Part of a small language model's weights.
Size: 20 layers, width 256, 4 heads of 64, MLP 704 SwiGLU.
Training: a variant of Adam for these matrices, 746M tokens, 5692 steps.
Each number is 200 + 30 x the weight over its row's rms, rounded and kept within 0 to 999. Layers, rows and columns count from 0. The size before them is the row's rms in percent of the matrix's.

# up: layer 15 MLP up, 704x256, rms 0.0853, rows 499-516, columns 128-255
# down: layer 15 MLP down (transposed), 704x256, rms 0.0844, rows 499-516, columns 128-255
# gate: layer 15 MLP gate, 704x256, rms 0.0828, rows 500-517, columns 128-255
up499,097,235,211,218,206,221,187,140,138,190,246,190,170,198,153,182,219,221,178,218,191,210,168,220,194,194,239,211,174,209,218,194,237,179,272,124,190,194,243,211,210,195,204,190,229,183,147,213,206,199,234,171,220,207,166,193,241,160,201,195,232,174,195,186,162,167,223,194,156,152,186,267,185,197,236,178,197,242,255,197,157,178,197,224,259,237,228,158,216,146,184,177,193,205,192,174,175,205,196,193,212,188,208,216,216,195,180,170,203,216,249,194,188,180,199,218,208,194,158,153,172,218,217,209,223,224,202,178,158
down499,104,209,146,176,193,174,219,202,186,202,215,162,193,233,181,187,198,206,196,220,182,221,162,187,209,215,245,229,204,225,189,205,242,231,201,190,182,187,186,216,221,191,191,152,309,180,131,172,122,180,197,202,188,226,190,199,221,218,193,188,256,180,141,190,213,217,150,235,169,172,183,175,185,191,160,188,229,254,176,223,172,157,218,210,190,207,195,207,228,206,173,156,178,232,199,207,200,148,176,180,194,190,249,237,227,183,188,146,219,223,238,160,177,215,159,202,189,190,150,165,168,173,183,181,250,215,207,228,143
gate500,091,242,240,153,208,205,175,225,246,211,257,214,206,229,212,245,224,188,212,238,195,186,161,174,232,261,239,153,223,229,160,204,165,209,176,179,191,247,187,176,179,208,165,216,188,168,213,213,208,218,194,159,213,229,213,200,162,193,192,161,216,153,158,179,166,228,214,229,171,182,222,138,254,223,265,201,176,197,210,205,252,184,159,207,184,180,248,158,203,171,222,179,231,197,188,192,249,199,225,202,180,206,231,186,186,193,247,230,216,178,201,195,262,202,192,198,190,259,185,222,214,196,201,217,152,205,272,166,186
up500,100,204,200,175,195,195,260,205,199,231,201,222,244,117,240,209,211,201,186,232,235,246,233,220,178,169,253,214,174,213,218,209,184,206,208,217,233,167,212,204,155,215,177,130,184,205,216,203,178,200,188,214,182,196,189,213,210,262,204,211,194,223,258,143,210,168,218,211,211,202,237,189,170,177,169,212,191,171,251,229,190,227,263,204,197,218,221,168,197,217,186,192,214,171,136,171,234,196,169,271,181,168,163,198,225,211,234,200,221,236,164,214,184,178,239,139,204,218,174,190,177,190,173,183,202,168,223,185,128
down500,099,211,222,215,213,238,236,218,204,193,201,189,254,211,241,211,142,200,187,184,185,201,217,210,168,190,218,162,182,186,221,240,193,244,257,195,199,195,188,214,205,162,163,172,146,178,211,197,185,182,206,230,218,210,210,256,205,187,267,156,214,162,172,220,190,160,245,202,251,208,255,239,139,188,208,242,207,164,256,189,196,164,253,183,222,120,217,189,224,210,180,216,228,228,176,188,228,199,210,175,217,168,172,168,235,224,218,213,221,228,208,187,269,171,181,197,185,194,252,214,201,248,191,186,186,243,240,223,178
gate501,108,185,172,229,218,190,119,227,226,184,180,198,204,150,184,245,226,198,213,189,160,255,217,151,182,255,164,197,217,190,249,214,247,218,165,182,227,184,162,222,195,113,212,218,186,192,175,196,172,227,200,218,192,187,178,222,202,236,156,240,168,164,191,178,172,256,204,240,193,240,287,172,221,215,165,199,145,154,226,160,174,219,243,173,188,158,255,186,221,184,196,215,185,190,211,202,222,216,203,171,201,200,184,239,191,187,184,184,169,142,219,246,214,184,208,164,203,170,161,211,223,203,156,225,176,191,232,152,198
up501,113,210,195,175,211,206,140,200,172,216,187,257,155,200,237,217,171,234,163,173,231,131,230,238,214,207,160,227,243,208,166,271,201,197,217,207,240,170,212,208,237,215,164,176,228,203,204,262,222,151,217,208,223,183,177,200,172,211,159,224,138,232,170,229,216,226,176,167,230,205,228,207,203,200,174,215,204,171,183,261,231,168,215,239,238,181,178,229,200,233,144,259,199,123,206,225,172,194,216,193,155,170,229,175,164,242,154,190,207,173,227,170,220,219,212,196,186,233,157,160,221,243,215,223,176,173,226,221,227
down501,110,228,205,186,212,190,186,249,216,152,190,248,247,188,218,159,201,205,198,207,173,129,176,160,222,211,187,223,175,198,239,234,161,242,246,193,160,216,194,224,185,227,210,177,189,239,234,181,218,186,210,192,199,171,193,247,190,209,212,222,205,297,218,187,172,193,195,227,186,222,147,220,258,228,247,242,210,208,198,250,177,192,250,205,167,294,203,187,222,218,204,216,232,148,208,209,194,174,196,171,191,208,223,195,167,233,243,231,168,181,245,206,178,267,212,204,145,193,198,164,169,228,203,203,173,238,222,153,214
gate502,087,220,164,198,223,191,157,174,183,214,221,185,203,153,227,178,228,226,259,173,196,165,130,231,169,183,247,231,224,198,220,209,216,239,210,168,154,199,208,226,147,227,208,202,190,179,167,208,172,223,223,226,210,207,179,174,200,179,205,230,206,211,201,203,218,263,213,190,261,158,176,206,175,194,212,149,203,210,226,153,224,107,143,181,202,168,178,166,257,177,234,220,205,173,196,161,162,186,182,241,225,225,198,155,195,217,241,186,205,189,207,253,198,222,203,218,174,188,213,162,212,223,238,207,152,200,217,203,207
up502,079,230,189,148,181,195,224,292,220,174,190,210,241,190,208,187,184,190,216,189,190,218,182,199,203,214,191,189,218,139,179,262,223,193,227,185,190,236,250,228,212,148,206,214,159,235,246,203,195,251,236,260,206,178,203,203,168,186,214,244,236,225,250,123,213,246,171,158,243,278,183,175,213,217,201,221,222,193,190,232,196,154,166,172,229,184,235,219,218,131,227,192,170,153,175,217,206,229,270,190,254,229,170,184,244,206,216,162,227,191,193,194,151,203,170,161,124,209,266,198,140,198,225,253,201,180,221,200,207
down502,085,244,188,192,218,219,212,201,216,217,222,203,155,170,238,164,205,210,240,179,222,154,164,216,177,181,241,264,210,165,194,180,217,209,197,190,187,223,269,237,131,289,197,218,269,150,114,197,156,209,173,204,194,269,171,175,144,178,208,174,149,233,186,245,224,245,206,236,154,189,142,226,203,172,191,152,229,211,142,189,216,129,193,158,202,204,194,168,233,206,189,170,210,214,155,188,186,159,221,218,200,205,205,221,196,254,169,188,224,224,196,234,241,248,195,165,211,199,229,179,175,197,196,147,213,190,200,230,237
gate503,105,183,267,199,195,157,196,201,181,161,181,228,181,234,226,270,170,145,242,269,227,202,203,263,205,174,205,213,243,151,210,203,202,236,206,198,188,212,142,174,203,205,222,232,180,218,156,158,206,217,191,220,212,213,210,175,197,147,187,142,163,175,265,224,200,201,168,257,175,238,245,240,210,241,230,143,196,136,222,192,170,225,170,267,222,212,197,188,158,161,195,236,234,153,151,191,176,220,200,201,132,160,191,207,197,204,259,228,220,274,223,215,188,186,173,244,232,195,234,188,216,224,174,209,186,186,240,167,267
up503,098,242,197,184,223,226,217,171,220,146,204,192,214,169,205,200,198,193,175,225,185,224,149,219,233,206,163,203,146,176,163,224,173,196,174,181,236,179,213,209,156,213,185,179,207,207,187,179,232,210,212,177,183,217,194,190,192,256,195,209,194,159,235,196,186,196,182,218,184,269,193,177,233,188,194,173,192,183,246,201,210,158,230,196,170,209,272,238,219,188,191,169,157,193,234,213,211,133,209,204,197,211,251,197,183,163,205,204,239,148,110,191,180,174,172,190,213,207,234,242,241,225,185,237,149,232,205,139,180
down503,094,194,196,170,229,213,193,160,223,165,175,183,147,278,153,198,173,190,172,165,217,207,135,153,252,152,242,160,215,158,168,170,219,151,206,217,191,209,163,187,248,213,176,195,144,224,179,178,230,223,221,188,216,194,208,187,211,174,172,237,230,234,283,167,173,203,153,188,233,182,208,200,230,177,191,220,254,214,195,202,182,212,168,253,213,241,223,180,200,224,224,151,154,215,159,140,227,180,176,229,170,192,185,178,169,188,186,175,160,203,235,217,201,208,231,149,232,232,188,183,210,237,206,185,236,187,119,208,194
gate504,101,228,239,143,193,213,187,276,247,154,191,169,228,161,229,182,197,181,231,204,155,178,194,177,238,203,201,182,184,191,149,225,199,155,205,241,228,230,181,233,209,226,214,254,162,188,193,214,231,199,191,174,246,245,185,202,200,147,123,302,192,217,189,197,155,237,200,220,197,190,196,212,197,195,255,261,203,176,221,222,237,208,249,257,162,173,196,236,209,206,195,190,174,228,193,156,180,208,230,218,202,211,220,219,206,206,244,194,218,235,213,264,207,214,137,173,205,213,189,226,205,207,186,163,230,197,231,190,174
up504,104,192,196,185,170,182,151,207,188,166,248,168,193,193,176,202,218,207,228,203,189,212,239,190,227,163,208,195,185,166,179,201,177,231,223,237,234,221,198,223,179,202,212,233,169,228,163,191,187,190,178,200,155,203,171,230,191,246,188,233,176,173,205,233,177,224,221,266,238,239,178,148,222,222,192,204,207,219,212,175,122,199,255,185,206,196,144,237,185,167,193,141,200,196,245,217,237,178,181,182,184,148,196,201,235,167,143,190,226,183,208,219,186,145,202,155,160,225,209,224,230,205,206,194,137,227,204,239,91
down504,105,202,184,176,214,222,164,224,168,237,225,140,166,141,173,184,215,186,237,122,234,258,162,227,253,172,198,181,205,169,217,187,209,213,135,258,169,219,179,268,220,179,199,229,233,175,202,237,196,174,221,204,200,223,179,209,223,188,179,221,166,223,273,191,252,307,175,248,205,197,182,229,259,241,142,201,211,221,222,186,205,228,199,215,179,218,152,179,203,191,177,203,207,201,159,143,216,230,182,209,188,229,225,240,226,186,137,166,184,206,191,203,181,189,198,163,221,223,193,237,209,139,220,198,178,170,211,223,160
gate505,097,200,246,189,228,204,156,229,224,143,195,181,209,174,187,243,160,182,182,179,197,243,179,211,195,163,227,183,244,158,183,184,206,166,235,154,188,207,176,278,168,207,241,223,185,202,190,216,145,186,267,268,162,268,231,197,253,182,197,201,172,231,234,197,185,183,218,214,198,202,208,173,210,240,214,218,226,165,221,187,211,179,199,198,163,143,216,164,187,173,216,200,201,173,263,215,195,179,220,188,155,214,195,158,224,240,179,203,226,242,267,169,170,211,231,199,211,146,224,233,161,197,187,187,154,189,213,175,153
up505,104,153,220,181,255,226,204,200,232,201,163,124,193,199,233,173,218,169,166,203,146,213,200,229,237,205,182,175,196,184,179,199,201,174,220,183,180,158,220,171,205,174,212,216,185,234,179,196,206,177,179,183,232,216,181,258,187,211,215,237,146,191,198,148,165,170,233,194,158,182,200,244,202,212,138,221,258,193,177,197,233,185,176,193,182,137,189,208,194,196,223,219,154,148,203,151,172,161,220,198,202,212,230,156,226,213,231,223,185,215,169,181,217,217,243,124,246,178,188,156,244,249,250,183,174,238,208,229,153
down505,107,173,228,218,203,216,222,217,156,197,201,209,202,170,245,208,201,187,221,204,135,219,223,212,235,212,173,217,208,209,222,230,210,239,212,181,163,266,201,155,227,160,201,218,133,205,201,208,178,213,203,186,184,205,200,173,218,212,201,237,206,166,221,149,215,195,201,139,139,216,203,253,232,179,194,237,209,193,191,219,216,218,199,216,199,226,187,232,146,205,187,206,213,197,213,126,207,150,200,229,176,180,160,232,240,180,236,176,142,181,177,153,277,154,199,150,163,201,199,209,238,223,164,168,159,179,177,234,182
gate506,102,202,228,233,197,174,168,177,200,216,166,233,178,196,252,242,215,223,205,181,193,276,140,156,234,239,214,165,194,160,163,191,215,242,219,210,212,154,148,187,183,215,169,207,198,189,199,253,229,263,194,197,156,173,241,229,178,242,168,233,235,182,255,204,160,234,211,198,187,223,191,221,234,236,179,222,226,204,199,145,180,214,188,190,232,145,184,220,216,146,226,164,192,243,179,207,192,219,181,144,202,247,165,200,206,222,194,251,223,225,224,193,199,249,169,259,149,191,227,217,188,198,148,208,177,194,247,206,164
up506,094,163,201,216,190,189,185,202,200,213,175,225,182,177,223,218,199,205,197,207,209,210,272,230,243,174,233,210,188,176,204,234,155,209,248,171,219,186,173,172,227,203,263,141,215,190,180,140,164,206,217,278,169,212,172,231,224,223,184,189,192,193,156,142,213,226,209,186,185,196,222,168,165,183,217,238,223,167,236,249,162,213,194,155,137,189,133,173,185,179,206,240,160,116,224,165,174,216,215,173,221,180,202,188,182,241,230,211,132,207,192,182,189,158,216,195,190,167,183,207,218,134,166,205,218,241,201,222,193
down506,090,181,160,166,198,197,242,212,226,186,169,188,214,194,238,247,176,145,224,177,189,194,216,160,222,175,250,216,183,236,238,167,179,183,218,205,162,226,182,153,269,238,240,185,203,186,231,205,191,186,199,225,199,185,205,201,173,212,229,206,237,150,234,185,185,162,233,229,255,193,232,201,131,208,230,168,185,154,194,183,199,199,149,215,168,172,180,200,170,184,260,162,160,184,207,250,209,204,221,178,253,167,209,162,220,175,183,188,250,198,192,174,202,204,185,139,149,204,171,172,133,233,184,207,194,242,252,186,198
gate507,101,214,219,193,243,192,170,191,222,157,162,180,194,196,180,161,177,247,213,222,202,144,212,177,192,169,183,214,226,223,198,160,194,208,197,197,203,197,180,205,170,217,184,179,187,195,218,172,171,209,223,229,186,187,183,180,243,235,157,186,250,173,270,132,152,222,213,175,150,240,236,196,248,193,157,137,202,181,217,165,173,183,205,174,232,206,199,196,171,198,227,209,232,165,194,212,176,169,180,168,233,208,175,174,194,210,180,185,228,230,161,237,247,221,198,215,175,129,204,230,174,205,199,151,168,176,231,182,193
up507,086,163,209,219,208,178,196,217,204,237,160,197,229,212,181,239,224,181,188,229,174,247,230,168,225,211,174,167,219,199,232,285,174,273,228,167,229,233,244,177,237,150,197,158,168,252,199,256,208,200,183,246,229,202,242,187,254,182,247,192,248,245,236,234,242,154,184,199,221,162,129,240,210,213,179,212,183,173,198,188,168,177,213,225,211,227,174,172,160,183,125,222,162,202,192,203,223,243,239,183,225,175,188,196,204,166,214,137,188,191,229,175,209,218,194,226,185,199,141,161,227,239,197,239,231,184,208,211,219
down507,084,204,206,177,207,203,204,197,212,199,212,219,242,221,174,186,144,208,194,153,180,197,226,195,252,170,155,208,184,177,159,184,256,194,159,214,209,221,199,155,184,183,204,197,124,173,181,192,173,183,184,145,179,222,200,223,205,196,152,182,238,210,227,173,177,178,220,218,216,175,222,180,234,124,210,177,208,186,166,180,212,198,142,176,228,214,205,212,198,181,239,230,201,199,197,191,171,281,187,173,172,202,203,152,203,201,165,170,191,203,129,188,218,145,192,199,162,184,196,231,179,214,230,183,196,163,369,206,187
gate508,090,223,203,177,252,225,181,229,245,187,251,168,194,242,207,187,232,197,170,269,164,230,166,163,182,207,180,221,242,164,191,231,204,181,241,204,200,187,199,195,206,190,210,218,232,184,204,201,173,255,165,176,202,226,166,199,153,214,201,211,216,193,197,257,218,186,161,159,218,137,219,193,185,219,236,205,145,193,182,213,159,161,188,227,194,183,175,224,184,195,185,249,193,259,231,196,226,204,193,226,208,194,196,182,197,224,202,188,185,189,214,190,195,207,175,221,231,192,185,182,175,241,219,219,172,255,218,212,240
up508,092,183,144,200,236,227,243,142,255,200,156,209,145,187,172,191,182,257,241,200,183,230,147,220,179,226,178,210,235,218,221,186,252,196,211,146,242,188,203,211,235,267,204,184,237,227,243,181,202,182,172,210,112,199,244,177,213,194,248,236,173,172,130,196,216,260,170,221,180,182,181,219,168,232,202,161,188,187,166,217,209,198,182,214,185,169,201,200,138,157,180,201,317,170,180,180,161,176,201,187,180,248,217,217,239,219,239,236,164,192,183,199,190,245,228,217,202,215,214,224,236,205,197,166,218,207,198,181,123
down508,094,158,208,187,142,206,210,228,169,194,184,185,199,147,193,213,205,183,186,163,211,204,212,229,193,222,235,54,194,207,180,213,158,209,220,203,171,202,202,219,200,183,226,179,0,75,175,203,209,174,216,191,223,192,226,221,225,199,211,195,198,180,218,174,197,206,203,203,199,239,208,199,214,176,211,207,210,227,201,163,140,237,187,189,178,207,186,201,202,187,208,178,219,187,205,215,170,195,143,175,191,193,201,205,205,164,199,230,192,158,214,187,241,174,216,179,203,220,223,199,215,168,161,195,237,209,190,210,188
gate509,111,254,163,226,183,211,172,203,232,157,187,149,255,154,203,240,243,206,200,182,177,204,154,223,222,223,197,166,210,232,207,209,211,184,214,169,155,203,190,230,134,189,201,203,210,145,182,204,265,211,258,141,264,210,193,241,249,160,188,268,194,232,228,211,202,230,178,232,147,233,197,202,195,213,171,192,245,195,231,230,171,173,180,263,269,221,277,191,281,265,180,223,198,177,181,192,233,204,246,219,218,208,244,193,159,214,220,261,191,179,293,231,190,220,234,167,201,216,197,211,193,171,196,167,199,205,240,221,233
up509,105,221,179,154,183,164,184,156,236,226,218,157,208,217,252,211,104,143,213,189,187,222,231,190,183,164,222,179,182,168,242,159,214,176,234,249,159,154,185,156,169,211,249,193,204,197,207,206,241,180,195,146,214,135,204,214,162,187,216,226,231,159,203,210,223,205,195,251,207,198,183,193,202,162,242,197,214,206,185,224,207,190,184,200,206,200,222,207,205,178,269,122,178,217,178,170,229,231,178,221,218,226,170,262,229,180,199,233,252,225,219,149,163,167,183,195,209,150,150,205,192,251,147,202,209,153,215,199,173
down509,102,184,145,228,190,218,162,206,201,184,211,183,257,254,217,223,196,181,225,208,249,225,162,193,200,225,196,227,198,198,225,225,203,153,190,186,188,175,262,230,233,191,261,222,125,229,166,187,181,234,251,219,149,222,158,181,220,188,248,172,177,180,162,166,165,148,220,257,213,212,198,216,173,200,174,209,202,163,229,174,211,164,196,212,227,196,227,230,186,276,171,193,229,165,213,261,217,263,189,183,205,233,134,184,221,208,199,221,230,197,195,174,199,190,203,190,172,125,172,240,268,186,157,231,181,198,261,204,153
gate510,095,229,163,153,222,219,249,197,180,222,176,226,185,120,238,158,227,144,206,209,237,231,245,219,222,181,223,232,217,171,206,193,207,244,236,228,181,249,245,247,128,192,226,198,208,140,245,171,217,208,236,171,200,210,99,218,234,207,186,194,159,193,181,129,198,223,173,203,214,179,227,215,185,212,195,211,171,210,217,215,219,169,173,208,186,171,218,185,170,201,194,202,234,194,212,206,176,147,191,195,245,183,265,205,227,195,217,214,252,202,212,155,208,214,265,204,155,193,168,162,190,152,168,188,157,216,222,167,232
up510,097,259,164,220,182,246,195,247,228,196,194,160,207,224,141,198,166,169,120,197,160,175,265,159,200,187,206,170,183,188,160,206,247,163,236,225,256,164,179,204,232,251,196,193,207,235,249,136,187,184,180,234,152,189,199,173,197,193,229,167,198,188,177,170,165,145,234,194,196,186,211,205,167,223,201,216,204,237,238,186,210,225,172,242,223,139,195,177,179,196,231,189,255,179,196,159,200,125,183,226,198,207,257,180,266,193,196,184,194,239,215,205,149,223,254,228,154,235,208,208,191,190,209,224,213,183,204,220,205
down510,096,158,229,209,192,225,191,237,257,189,178,222,200,196,222,251,204,212,189,223,179,220,246,142,215,191,209,245,177,167,191,211,226,210,150,160,194,162,197,167,179,186,164,230,147,172,184,208,136,210,195,188,160,172,236,156,213,195,237,250,189,233,152,204,193,216,171,219,213,209,208,207,158,257,220,171,219,159,215,184,200,137,190,263,217,190,190,205,244,207,210,232,205,237,142,174,189,170,146,206,184,170,178,161,256,211,184,240,214,205,245,159,196,133,199,187,234,209,228,188,133,152,193,181,230,220,193,253,197
gate511,111,185,249,171,213,224,213,219,184,187,217,152,250,153,198,219,172,163,227,160,169,202,202,185,254,214,186,174,202,212,207,163,212,203,157,190,186,211,171,181,199,229,237,178,175,185,191,182,210,220,203,174,239,157,214,182,293,203,238,259,207,189,192,168,165,229,198,175,226,232,201,174,205,148,197,212,171,140,262,208,182,215,260,249,219,210,178,181,166,214,185,210,161,173,204,194,238,229,164,141,212,223,151,182,187,237,249,231,168,219,189,197,217,187,146,180,219,159,252,221,214,195,185,186,224,172,236,196,215
up511,103,199,214,184,219,223,212,213,169,219,191,241,218,183,196,232,197,126,180,212,202,171,241,178,154,129,206,160,211,206,183,172,196,194,173,210,229,159,237,225,206,167,274,217,172,249,186,184,237,145,206,178,237,236,255,190,236,267,231,195,218,182,218,265,219,202,255,192,194,207,239,155,240,159,188,123,196,178,173,185,194,200,257,228,175,182,170,192,190,223,226,178,228,186,233,181,215,226,205,190,178,176,183,134,241,166,226,158,214,210,196,179,155,202,204,214,186,197,159,216,197,258,254,156,201,146,237,223,233
down511,101,244,258,232,199,163,216,149,162,164,158,200,210,187,245,193,229,151,161,257,184,200,243,189,178,144,157,214,205,171,208,239,225,206,202,179,195,247,197,168,220,198,170,224,232,171,208,230,223,153,222,209,213,217,209,206,241,196,144,177,178,237,195,197,212,156,199,220,161,161,191,262,140,218,232,180,196,219,228,202,265,245,223,144,160,165,197,265,239,225,154,213,200,258,181,204,169,171,201,160,171,193,183,245,166,179,189,192,162,134,220,184,210,195,192,187,202,239,261,147,223,203,211,179,203,214,101,164,205
gate512,097,196,213,185,212,225,151,181,202,218,247,190,169,228,225,186,176,178,159,237,122,227,198,221,229,170,220,146,185,170,144,216,173,200,242,176,184,176,153,208,197,180,191,147,160,159,222,185,178,177,193,194,207,203,197,210,224,193,169,195,191,158,192,234,170,258,191,228,168,189,207,214,245,206,216,250,222,145,225,186,192,205,165,191,210,178,229,242,193,191,227,226,153,130,180,243,187,258,216,218,192,210,197,214,195,227,182,230,199,218,202,169,184,199,256,223,178,144,245,139,211,216,168,188,211,167,190,135,211
up512,095,192,170,203,204,207,212,212,200,194,155,184,229,193,170,227,198,168,239,189,163,162,202,224,214,169,223,239,171,182,204,200,173,186,216,229,214,222,170,186,145,189,214,199,196,207,232,211,169,160,191,190,238,191,149,175,261,243,191,154,190,181,240,181,162,203,189,223,192,197,182,223,195,140,222,188,165,201,180,221,179,258,165,230,146,154,169,219,174,158,207,216,189,218,182,219,198,226,226,216,209,206,260,223,176,215,142,168,229,239,248,227,146,216,210,206,222,216,169,140,226,199,198,243,191,218,191,254,206
down512,097,224,212,163,233,187,228,192,196,205,241,167,210,214,204,218,223,185,198,187,256,205,191,161,197,167,185,137,207,236,237,190,178,260,217,146,164,178,192,177,184,203,234,207,218,167,171,192,181,166,202,218,208,191,185,272,179,199,120,234,180,216,190,208,235,264,145,250,192,244,215,236,152,178,159,213,166,206,171,194,229,189,167,233,216,222,206,198,183,220,179,134,138,216,141,194,190,206,204,182,214,204,193,195,267,223,165,169,190,205,156,132,254,233,174,151,202,169,162,129,235,173,217,180,203,193,240,209,174
gate513,100,171,173,207,176,191,201,149,158,202,230,135,199,173,202,262,154,166,205,152,198,207,204,208,240,163,169,179,209,166,178,146,223,226,193,175,247,188,191,180,221,190,189,152,175,169,201,185,208,231,266,188,214,223,179,234,241,164,202,183,174,191,225,189,197,205,195,170,188,177,220,212,226,228,210,171,215,204,173,211,166,206,201,226,197,152,223,211,191,256,134,202,225,177,180,200,182,154,240,170,223,226,191,164,190,205,217,204,220,221,194,227,190,184,198,231,184,193,218,227,191,210,244,221,129,218,247,123,191
up513,113,240,206,169,252,130,142,193,232,202,186,189,195,205,233,173,268,227,187,179,176,200,229,202,125,179,206,209,188,210,237,181,223,186,222,209,174,218,162,219,170,264,242,198,184,233,189,154,159,236,176,214,163,161,204,179,175,171,216,206,221,162,167,219,149,178,198,207,153,218,181,239,199,171,181,167,147,182,164,204,198,189,255,237,232,213,229,231,215,214,207,186,138,241,239,183,199,181,138,148,187,215,293,181,163,213,241,184,203,142,219,214,169,216,232,248,219,214,201,212,146,140,235,180,196,193,176,178,204
down513,112,227,223,259,240,175,157,211,232,202,202,169,232,170,205,207,178,189,180,206,217,220,190,222,171,222,139,222,205,182,225,166,156,232,177,185,202,178,177,176,191,215,174,203,227,216,192,198,177,245,136,228,169,170,187,217,226,148,192,175,131,244,178,186,187,239,210,224,226,197,175,192,249,184,201,157,227,178,227,202,232,182,145,248,210,236,197,209,254,232,209,229,183,223,152,218,177,213,224,166,245,186,178,196,199,169,217,177,207,176,272,193,175,200,220,213,226,195,257,153,187,166,191,202,269,188,213,195,188
gate514,098,264,174,142,183,230,208,148,228,178,187,219,263,215,189,235,239,176,305,255,237,210,178,176,203,229,151,168,242,161,238,124,204,178,213,198,213,180,224,176,189,199,269,215,195,201,224,179,215,228,225,191,226,195,197,213,202,181,152,184,201,171,211,211,173,204,242,166,217,249,271,188,232,189,152,182,164,205,209,190,219,186,179,197,208,172,258,229,250,208,163,178,165,249,157,218,160,204,196,222,207,207,204,212,187,213,189,198,255,248,186,238,206,213,205,251,145,238,164,124,208,171,209,193,169,155,239,191,192
up514,090,177,202,217,166,196,219,199,251,235,244,209,212,195,143,212,232,231,206,247,205,157,186,234,217,219,222,222,214,243,190,194,174,200,223,216,155,236,175,202,195,195,160,278,182,191,193,223,146,169,146,198,156,260,204,228,211,183,211,248,190,194,133,172,213,195,182,196,198,197,171,220,203,210,227,182,205,145,211,230,211,231,196,168,249,163,217,220,197,215,179,284,209,196,172,233,192,161,174,217,210,215,113,196,176,204,161,225,205,212,170,230,249,199,236,177,217,186,211,227,163,225,184,219,194,186,193,149,203
down514,095,263,157,178,243,185,215,223,204,157,225,129,238,211,200,222,204,234,269,178,201,227,194,174,221,200,214,222,206,181,247,147,146,224,233,199,193,217,171,199,166,214,196,237,272,170,164,204,195,186,223,173,145,202,138,190,158,151,208,193,140,200,186,210,214,216,144,186,178,174,191,238,229,229,216,179,188,248,208,169,212,185,197,185,193,184,195,158,165,209,194,161,216,205,202,166,200,191,162,210,193,251,180,151,236,216,141,227,204,182,216,197,188,191,205,183,194,198,135,163,155,179,224,172,176,166,198,227,147
gate515,092,173,163,203,208,210,223,187,181,179,169,192,224,178,182,212,190,183,218,205,169,211,216,212,233,205,191,195,236,171,221,217,201,194,181,238,137,241,183,198,248,101,171,159,210,185,249,204,208,186,198,214,200,184,247,148,216,160,199,180,204,166,196,205,167,229,185,187,196,261,233,164,221,172,205,215,182,205,249,164,251,171,213,188,170,170,257,243,178,203,264,264,222,181,170,147,192,180,151,211,168,198,207,202,176,139,278,194,183,191,217,146,170,236,190,268,187,192,203,215,244,223,214,213,212,156,277,149,225
up515,092,167,182,179,213,238,199,203,186,209,184,191,228,177,212,167,198,115,194,214,196,163,271,238,131,171,203,195,230,189,242,147,164,210,164,178,218,177,258,183,251,238,143,146,210,162,146,224,237,168,111,215,186,152,202,208,234,216,194,188,167,187,213,201,168,188,179,141,158,218,147,205,194,219,136,244,204,144,160,221,237,220,184,243,207,223,202,213,242,211,215,166,175,234,182,189,156,191,159,223,204,196,195,193,223,226,218,145,244,139,195,173,211,191,178,262,236,157,274,99,203,238,192,182,213,172,210,193,184
down515,092,261,178,226,195,146,156,180,218,198,191,205,163,146,216,165,212,164,216,213,262,179,215,212,159,203,197,215,235,217,209,185,241,247,165,158,233,162,191,195,257,249,262,167,250,200,195,199,204,228,213,241,185,203,178,199,183,222,166,250,181,212,188,185,207,225,204,138,197,144,146,213,206,186,163,154,253,171,233,205,169,229,198,188,246,211,169,140,181,212,189,177,137,178,185,201,183,198,189,244,217,182,188,227,237,230,199,195,179,201,212,194,238,155,196,198,235,168,183,195,196,132,188,156,197,238,99,237,208
gate516,111,213,208,196,255,160,188,238,239,181,219,189,245,181,209,233,187,198,203,224,176,222,204,202,201,190,213,169,229,202,204,184,186,181,237,192,238,204,153,206,141,233,232,233,196,154,241,209,225,176,238,251,207,243,179,212,195,195,199,204,138,198,279,231,217,226,127,227,152,215,277,125,207,209,216,223,194,146,203,196,188,163,219,209,194,215,222,140,214,166,248,237,203,136,185,277,193,218,208,182,135,211,244,215,198,203,168,245,167,193,203,218,190,157,145,187,190,142,243,267,208,170,162,183,170,191,203,225,196
up516,096,196,218,148,193,169,263,270,128,158,187,257,187,180,241,169,192,162,204,179,199,178,217,164,202,185,225,216,231,238,182,265,196,191,207,216,211,229,176,221,200,219,229,227,194,181,196,193,158,162,177,171,158,267,196,182,190,209,174,214,177,197,163,210,222,197,225,192,199,162,174,170,301,216,186,217,162,207,200,184,194,208,287,200,225,224,154,176,274,195,184,163,192,139,183,164,186,175,223,228,197,181,178,198,216,197,157,189,238,219,153,213,210,209,223,206,184,194,193,149,196,259,199,136,226,221,177,205,184
down516,097,212,249,151,190,207,221,204,203,175,199,169,224,182,169,196,222,192,211,186,232,265,224,169,264,249,166,131,167,155,227,185,186,183,218,229,200,206,214,265,200,178,184,190,224,213,195,201,161,212,180,227,153,187,193,219,191,167,219,204,172,176,223,204,129,222,260,170,208,243,198,128,269,209,183,252,198,199,196,243,211,230,223,189,174,145,192,225,228,147,215,182,192,108,175,160,222,185,266,202,233,158,166,240,178,173,175,205,209,185,140,261,236,206,229,159,159,170,215,171,165,184,167,199,179,188,214,197,181
gate517,089,188,230,215,198,229,241,179,247,228,265,214,191,225,235,233,214,152,217,251,182,220,190,169,210,156,184,201,238,225,229,184,203,212,212,203,237,173,184,173,154,167,200,142,178,157,164,225,153,228,199,213,229,180,240,223,225,237,188,184,230,136,194,196,198,187,211,281,237,153,176,197,160,247,235,212,184,204,269,218,175,222,111,221,202,177,247,189,193,164,235,208,188,208,207,200,224,197,245,224,209,257,210,130,218,204,235,190,183,211,210,223,229,228,247,224,188,181,204,227,233,207,164,165,208,200,256,175,194